{"n_head": 7, "head_dim": 64, "norm": "rmsnorm", "positions": "rope", "rope_base": 10000.0, "rope_fraction": 1.0, "warmup_steps": 200, "decay_shape": "linear", "steps": 4437}
Each number is 128 + 32 x the weight over its row's rms, rounded and kept within 0 to 255. Layers, rows and columns count from 0. Numbers have three digits each. The size before them is the row's rms in percent of the matrix's.

# layer 5 MLP gate, 1216x448, rms 0.0963, rows 846-959, columns 0-55
102:164126083151099174126102073138100092100101084107117038163076093150164157128157086138158143127150113120097129170086089144172157186083130079093176131142104134113104105120
099:174102127114096129133139134192092152113128109154101051144107189149143151015141165133108081094104110123156157127110072099173108111161068122157140171108121148141107083125
095:181166202141093142160140084121133109106158140125057135145095155164174118111106103130161096113113077136101113115117105132146118115116170141136114206118171165155134128152
102:096123133143139117076142145074082098138173061141084121082163139087116145115119150085137190133117128108125093143111088183134122102086131110131156103167122115154134163122
100:139181165111060175044119153147066097122128148171092090158130139130155154100150140139093180083121148092135119067129160152119159087110128177135096177125164146066143115153
098:135175120084115079099163081146208127120131099151142111110107112129166116150141155085112096122167122093141143137121126153116119178179104076128088102118140122170115155123
101:063113081169089099098110189191149146114190115202086113092141103145137135078147082115121132059102146131120094105082117128160109137117092134136158125108150096127178185165
099:099216099116126115143076129095106184206163086149136113128182196110096155137143130128089172116079180145120131120123125187147133124057124111137116135125106204187061152139
097:053069086154137092144120188146129161198135138112115186146155115115159152162143129112186186142133140124115105097081116131200144098141173161095101134166184152060159092114
107:136079128145146089126127177117124104157093094167170140120116112134069115108149119152125131106085120148108094120097160149104098117100192151081151138117089128110126116089
101:134203137048131091111130166167170085118122105116193123117162109161138178133138130140100135133191133220086077149149128139094122147092144080121076141205203110130143075097
097:161116122094068132072139155109154127109100097090175191119138081158175125146130132187131189087113096134211114178136152153155072150183125094099157168146130100113113127135
096:127137107150180111117154142184109123112171137166097131117138119103142134121167119106147169088157081084118105105155129091123167121148161070158186104090081113153087096100
098:183136083047149125124182071117132114122152153137102158108127174088109166188105083183153150153127183121143124126166110154113107099205137116127174065130120154118122100135
095:089163144126125105148077137117189129149128125197143106142114150155101133090169164084111199182104147098100120072124095102111044110120067070092132103111094110087140133078
099:116126177159108126113116119170149134124138183097099151116110140084121053163136117152145129173147197130113127141144138150134093124112181098065166149102123076113143134177
095:078094175160145161111174137161165113193178087123089104115197121149160213065183110078150117111155138134131182129142162123161175190179181112125113078084189063110100110062
106:125107170107145154125096142126048154135129110157158135083133146128134128119136106113215191120132165136131136144135157117111164137131074092183146127152148094107173203196
103:111118181123131075125126136087188198185175126084106143142109134136145088112146175130155124095135134155162122195125101120071140181154085143119106176068170118127101118126
104:125146188075140140053157120057133134150060085016132132160121123104164121160100139141108146180122143091092088142123160109140103111135120130150145083104112119103127076128
096:157175150166113137102132146072175104169130155087113086088168165170093165129104153145169119053120143122121132080181162177110147124129143185102144111180102146111171118131
097:112155125053155158115187108066125123082151135153120160144091005055114112127133138208082134111135122110118047174176161129163136107115074128114145159147157130125157109146
101:154079122106152100102166135185116144114133034183142083145088098143134133132148117174162110107134075125144095107146133154166124161107182100100107060125123164150142192119
109:122136111068149090040099166163157179093116135064078151152056117070121175176145140158136148110118076179168140156087130142085159173075097161114105097151124173122204154150
101:178188133089100122110203122189119130128098125163165059128114131194134076161105114101116133112138097139147181149111187102127161139099159119143074151158182159136107108112
093:124098122131151132153102140186142127117122140137156115082131103123081114152187096096118080156068069128148137167124112090142124138097149123043179179109075090118067087093
091:126118035116066124137119175125162096151155175084104109137164180144116113128148124151162159129117149133173157106116151086121102157132145146115080160119202096098175136145
095:074146110115063098169187196133134129152116126098072141071097142133107174137171087065071066143075116064135136166159114161101190131116141139062159152130121123141104106069
102:174098138171086124159112094195129108100076138111150098130082114136221098097101073154130106130183126157104118084115108170147128144156145068113094092125124127131115106101
104:112105142162116144084138096139136111133160150095128135028123164081130181132212105165151131195154114157115074155142130101156129073079118036089099160084182139162136152144
104:073157158118143106114099129106176178087153174152169136154091163072108113118122178141085118124111152081089080120100151115128133167156067113085128150082117129133158124137
100:129146121139127188125126146101069127129096094098128121065134116175136134126132138127150187054103163078085147095151125128110156087087106135140098159104152122099146116103
098:095151134134142118144110128148127180188064099126137086153107091076161156111118108127092194103149131125124173183100117156129141111159084207195084131122134158147151120147
107:145074141103081106090143122152087156158194115078108164137151070097127137158114083106074084144213136148162161156109098159138127083138121106114143163115113147107075063095
105:177153141110098131180105130141118093137124090166160169170114118140075059169141051107131093133059145159204097108148132116169114111142157154136158126095159071186123139120
103:106148141168130109081100100174152120028104101158106154134060027076097142120151132144130165088117164149120119158107137141167117126164122194088063125092133118150135078115
105:137142144149131117149120093167127200170169147170138132176109137168123144152175118113167192083141143161123144179033140086140119166140179124151119133173106143130167107108
104:100103136126133151126149101167134119114145070123114115134090111131130057122135102099151155111147084157160148114110111164176097178124176130153088127093089153127137164143
100:140105123102087109117104144142129143138152162146142095152141157197097106135105136123161178086069123095153146141118135120190133104118143109091078126221106097082160121130
104:103107149200194112191138177111188134138135189128181154138079110143146116140146102150131118164174125114083079150197107155085108152106168131115117106151114105112131160086
098:152156091110078101153121190096182101171162101114124107218140093084118138139155165138133218131140144086096088064099092114130165099125142147129059143111128124151134146093
104:124106116117125115141091144129140095129100159110135099155154165140155106180104155146172175205116130088192104153120094139107102101159156107108097093115200135151121147118
098:132118148106129137100139137088096127113132125127144108186135111131177139112151091079157166097180120103118139151124154112134105123111151151164107166117144146107087166098
103:195157118135082047105154138101112159113116131157128098136141151106137064154120127134151111156102185075183100139148124149131151139136114135172165067125104150129114123064
094:117129138060129102098152197155121081173197086094116148116139054126129095158128194156158131135120178057077072151118146117110144133093081076156144075129176107101108158111
105:081081050175165116106112145141048104148132074109140133136090129117200175124136077112123134095113145119172093141109185145146096208114161068116080116143141116147104121121
095:117150217123071090109098153135118086149092105146121108111154106162206169157145137029157102175121129134121101125045101096120137174089141056158127125086105102163100158129
095:144085084071133114089126189109086104183101081183111111115155087107184138059162164119068120170055097175153133123103145085154103179137138139145177139170160153190130127142
103:190123131108085105104126166092128076113170155141093163167090150102134144078086113123095099168108149175168098163191118078093184147114074050130121058114152129098110178050
101:155113148152186060089090143125153155154096138093132102097142122140138088138144094142150092136102086120154075129149132186093181113107104125119115175085096193158112162168
100:068121141130123165119104129121104193187178115177169130127120138149101137138126101176149110086116176112197140169170146173127121153153162094142043126062129141167144081139
097:104127129122119138138115124141120191187107107127119130145114100116088140118140092110136155151112142095136160106149118154159121185146130177112119188079187149165186067089
101:100121168123151191157129106148173154163094163089144098078171139102141136171163109118085143140090101007172217087131112108091119089105174116201119151135181147098141183137
096:126173116142093136136133154141156148189091106148137138102064183160121139189156122118194116106073092086107066073151110076157131123152097194118113116088099091104071157151
101:143161110115169131199138153115137153146089139124126135140155142093099131129160169142116109177140120150133084159119103127124146158135127172136130181136144121118193105135
110:100129125127168152106096115128187139092143117152114139123117138158104094095059120170158137088133148109115056128151136102118135181105107129131087087152102121108081142169
094:178148098104151137146172103106112163160136080155071197102052105073082129073169106090161144078167184118132185137103153124127099142133169123137127138161136109056179142109
113:055106072098147155135128098082091144129150144145143102096156140164134115137089131068080190090160124112125148149079161164165127095100151140122165126095163094161136155100
093:062127150108075141166105108148175148158156047140093055160116094112068063095089058118140061161125114156172177166148110107165105111084110116137151103054138173158100049128
095:105121085164151167132066137133159086136102133133142087089137127143112086096102147085111076138167171147139127051158112140085181146168163103135123135116108094058092123103
096:195162148167156117134128079132130137147111125155127149131145154161163142084103127110073103117173063157102138114186102120089120122171127112082117125092128165118145096131
103:141063119131100093124102158097142161133194149129086146147118151156107108103086100142184110079155131116123089146146114101153149086112150126125137146121131126127142130100
106:137176157114129154149116163110116080128134157113123149163134146114098142139082097146166203143154102102145074107155128135102128209120070103174141136108118128119129159119
099:165113122170101128128136144091139127115111121085192095139179155104111084115172144087114135067139109136134153180100071146098136121148188145173151122126155192109135139131
102:198145109114059104167136146098137090155108174162119130119146141108114133095133129134077154143100166127169088213141139091178143128143094112111131117096196183154137015179
095:118078133152170102157095185169154233176114119143172077179130131086188180162142110137100108109097099128098137153141169198093182089134085167135127145151157193150080143113
099:118124139137145169111059113166203089137091120119105104090137093167085152128113089110134118091103101103153113125142171144138151097103116125140150065078141058138159151038
103:144121067160155123186160076099131105139108156068103074111098147062127135139174101128162104177121191166084121111116123105117132141134102136125086083131162102139137145120
100:116156116126131053114141161126138132170119120153183116109087150136144113120075099093121169147121109115055116125076118131140132115094099132049107117128098149161100109116
096:177132179129144092113155154145195123158144123112103100135136172115119106206091084072164065061103034119147166120140130159107164126123101140148134169116172081149139116166
102:132106113178110164118153115105042136105129126119120159066119165098116181130103122134137169149104147084131105105129103094187098180141118133189144103167123148145022138166
098:084143161134156111169113197053170177144127085113166099172143210124153130131156117078101159148109088117133047133110105134107168089179097090125095153108171120095153118088
093:170131155109120148108054114108182115137130082124106117099130120139130132219151107076129093142167156173103120157096126098170135156183186128127127158090094157132142095154
103:170097128166123128111126133159108179156155080134153143146138075210083148078079107160111196172068018138147141176071167122134123073125154116142181180128124069143063129100
097:148114134132113080151156102180174130100079092073123074106132177133131136149160166113120141101140079142107087097110164071102160140141143086142133135102104169111111136165
102:078137116116179166111174113108180128142141160118130129082127094080138108144173118123131156122156179127143158146117131162171157182129142174093099107117134098114139176145
102:069104145143103129103130124138110160111139104118073110106085066109120106137052147044125160105135159088113168127176177149121109050132130065126108121083116128190139098136
104:091154147157133100070153141124137126109126118139162096121162132154134131154121176151114132114110101163080046129104096162185144102168119083087128143112116131112088192103
101:073118064119107086144084087060190089138123131064081105122133135162158056126085111077163131146131143151100149172140072175141119174107043077144117124140115122097159131165
104:159143130110149142117149114133129112095114092090144129140122146181146081137138133116047115145097110174140133084133133142121146101110129098079099117123121112102134146098
099:125140097104104072121135100147156115207144107134104113085066129139077110146112110081191073110072204136126122159085108099156121119144107148142138068154072129149083194140
100:150108124150087155160122094128076132112116020151051124124117133138124151123144152176175107097146187122171049122154144158120150189128091126112148121109153092143126134106
097:163128106125127141093168122127109145129126171149097185200141151158189087127188146162142171086074142139127161111204161104219078157164112182168151110109144142111145161104
093:130131107175090137087066124097123173119142088137174097080145067115161106109108120088113122092142119078106105144119179110173191114135179091083136132123123151190100144132
096:143139110104084100135141094149102166133157070139091092143096127098111117113191078076159162170133126122127156054141129167119107166129095121144104151137125145117142175126
100:117150163109139168130121106132111117215081128102145151133102112091125114162141143081145140110099137156142088123153190171158084087126120104107135141158123171134138142137
104:103103063152177153099078078129135161031182147164173101125084115121130067129089086135161102116143075140226124136045131140115166149089127182112171131136134137052114143123
098:108171161091085129147126182180126111161150055156089135160143103109136118126101055125142138114095092095052112120151128069116183166168130110144152178105149196132139127132
118:151167106141157122140065147203099046154092115113115148057192101096143114129137163131168154204138170126203063122112160099080146185094209184198096078165155066129121161112
096:142116121133177110111143071174090127117085133096137085108103066129075073111118124126103154126160126154191149127093104073092079178133104131091111142136083143171172161073
095:141122140163093151098118178089100096155125162147108100145134091076131150140169021139164115087179089150136095110084126169147121087118114069179086108173128082139137149185
102:174140137138100153161129146144138099102112105157150145145132136156109146175117122153152188169174126134118119129134052169138104170149008095099120164105138161099103148119
093:091124149153064122150157133125119173100091115167163103130118167092175161139129131107090113108182106137104115086129127122139103096121083172085148080094091172108114146119
098:135153207113142161141161059108112144175118085090142104094158151106099084126093097164179155081110113185103097125141166140136164121147127139158117137172093111080103174106
100:087116096121151145126141149106135127157179074178112159168095144124142145126109082168116131100158161137149163109109153123128063119130160146123091117170142072117146145137
101:104163176193143191191120176101172140078096160134075113109082145133198096061127107139112134162195168124094155108128117113130108148135068136193077107154084141118121139118
103:134146105171110075150106109144081148080075140147089156116090153107165142126141122115166117080115134121164130119157150175137134130165089080124093134157101166127162170206
100:141095092148126152128117165102155179107120157109147104125068151114113146053099148108153113133168202143140134101131137097093149070091072108163145141207149163056124149113
095:130067108119061127112085064140097116135186110075177096147193148146114107083088185077129075141173171133180138154076152109121153094103168108124114140081174128136096142150
109:121213128107088069146092163144186100134108158156106074067156133103146150170140198144131147187095102129085145180108142129123115119115185159158188090159149087173137129100
108:166109152122213173180163142157132112134134119137151133082132151138161146130182099116136138110121149100179147029132108129143185197129106179199126130160150136129163161149
103:139194093122158131044093206128161054159072156131141039092105137080126132140137101051200133132136142101134222087086106131152173176084169085112149075102155125069116131108
107:116114107118149101167090130106142178135133138135113084126083150203126131106126148094159113093128157184081112089133076137165158159176166124132162156058072149115118171134
100:133138097188133115128144146079098162133120125136128121060152091112140069118116108074067247111141133189142137149113125170172093163073134106086105149125149120157120100088
103:136141142152120103123090088115148187106132144164058171131143083098143161148174075120163160096157156149095144122109161119108127132123113090153199145112111132080153084125
099:133048063119085133174153110148126147131099105158133184083123150121155107072125131060056082156185166205126115158141064132054170142143096172128136108138118101151107138107
100:148081109087098139115163156173106131112118171184183149121143157081066107164062136109078091184142145143112074136167148126208120114082157117095153162051102119095119163077
099:118118105134150141178103147159094075134194132083102140163117084113153089174146098155073149131083130150159105125075136172093170093093091094124115197158045097096107063146
099:117075166155076089070097050144135186151122105198127094112147128095158064109154087147189100101132101110187141167161200112099095167166151071133115141109156193086138152157
101:138120076093098135170137131080139131090113095127134098139139112136108164166107114130091193098107137103123134145154178140123139208092110151106134154143169157167147137099
104:118106092149094107117143148100116181096128117110113093200118133182134137124094118126194031143166113164087089092162128164124106097143066154161088095109105189170146125168
103:118144139129127177141127121136118143049099152167143137120154137101125139099165160112105133107114133121127155152201126114130112126119019077152140135128163116117146102144
107:090082148075118125125087150166138144157122097101145136118102156130143135127091169088119113103106086167145139132193127122164142101128106132114119144102158053161133118151
097:092086125168073146145112093166117172087136155136127126152154134168142142211111094174102147097191109094111154102153089083146095183065078092108151154117151108137166160110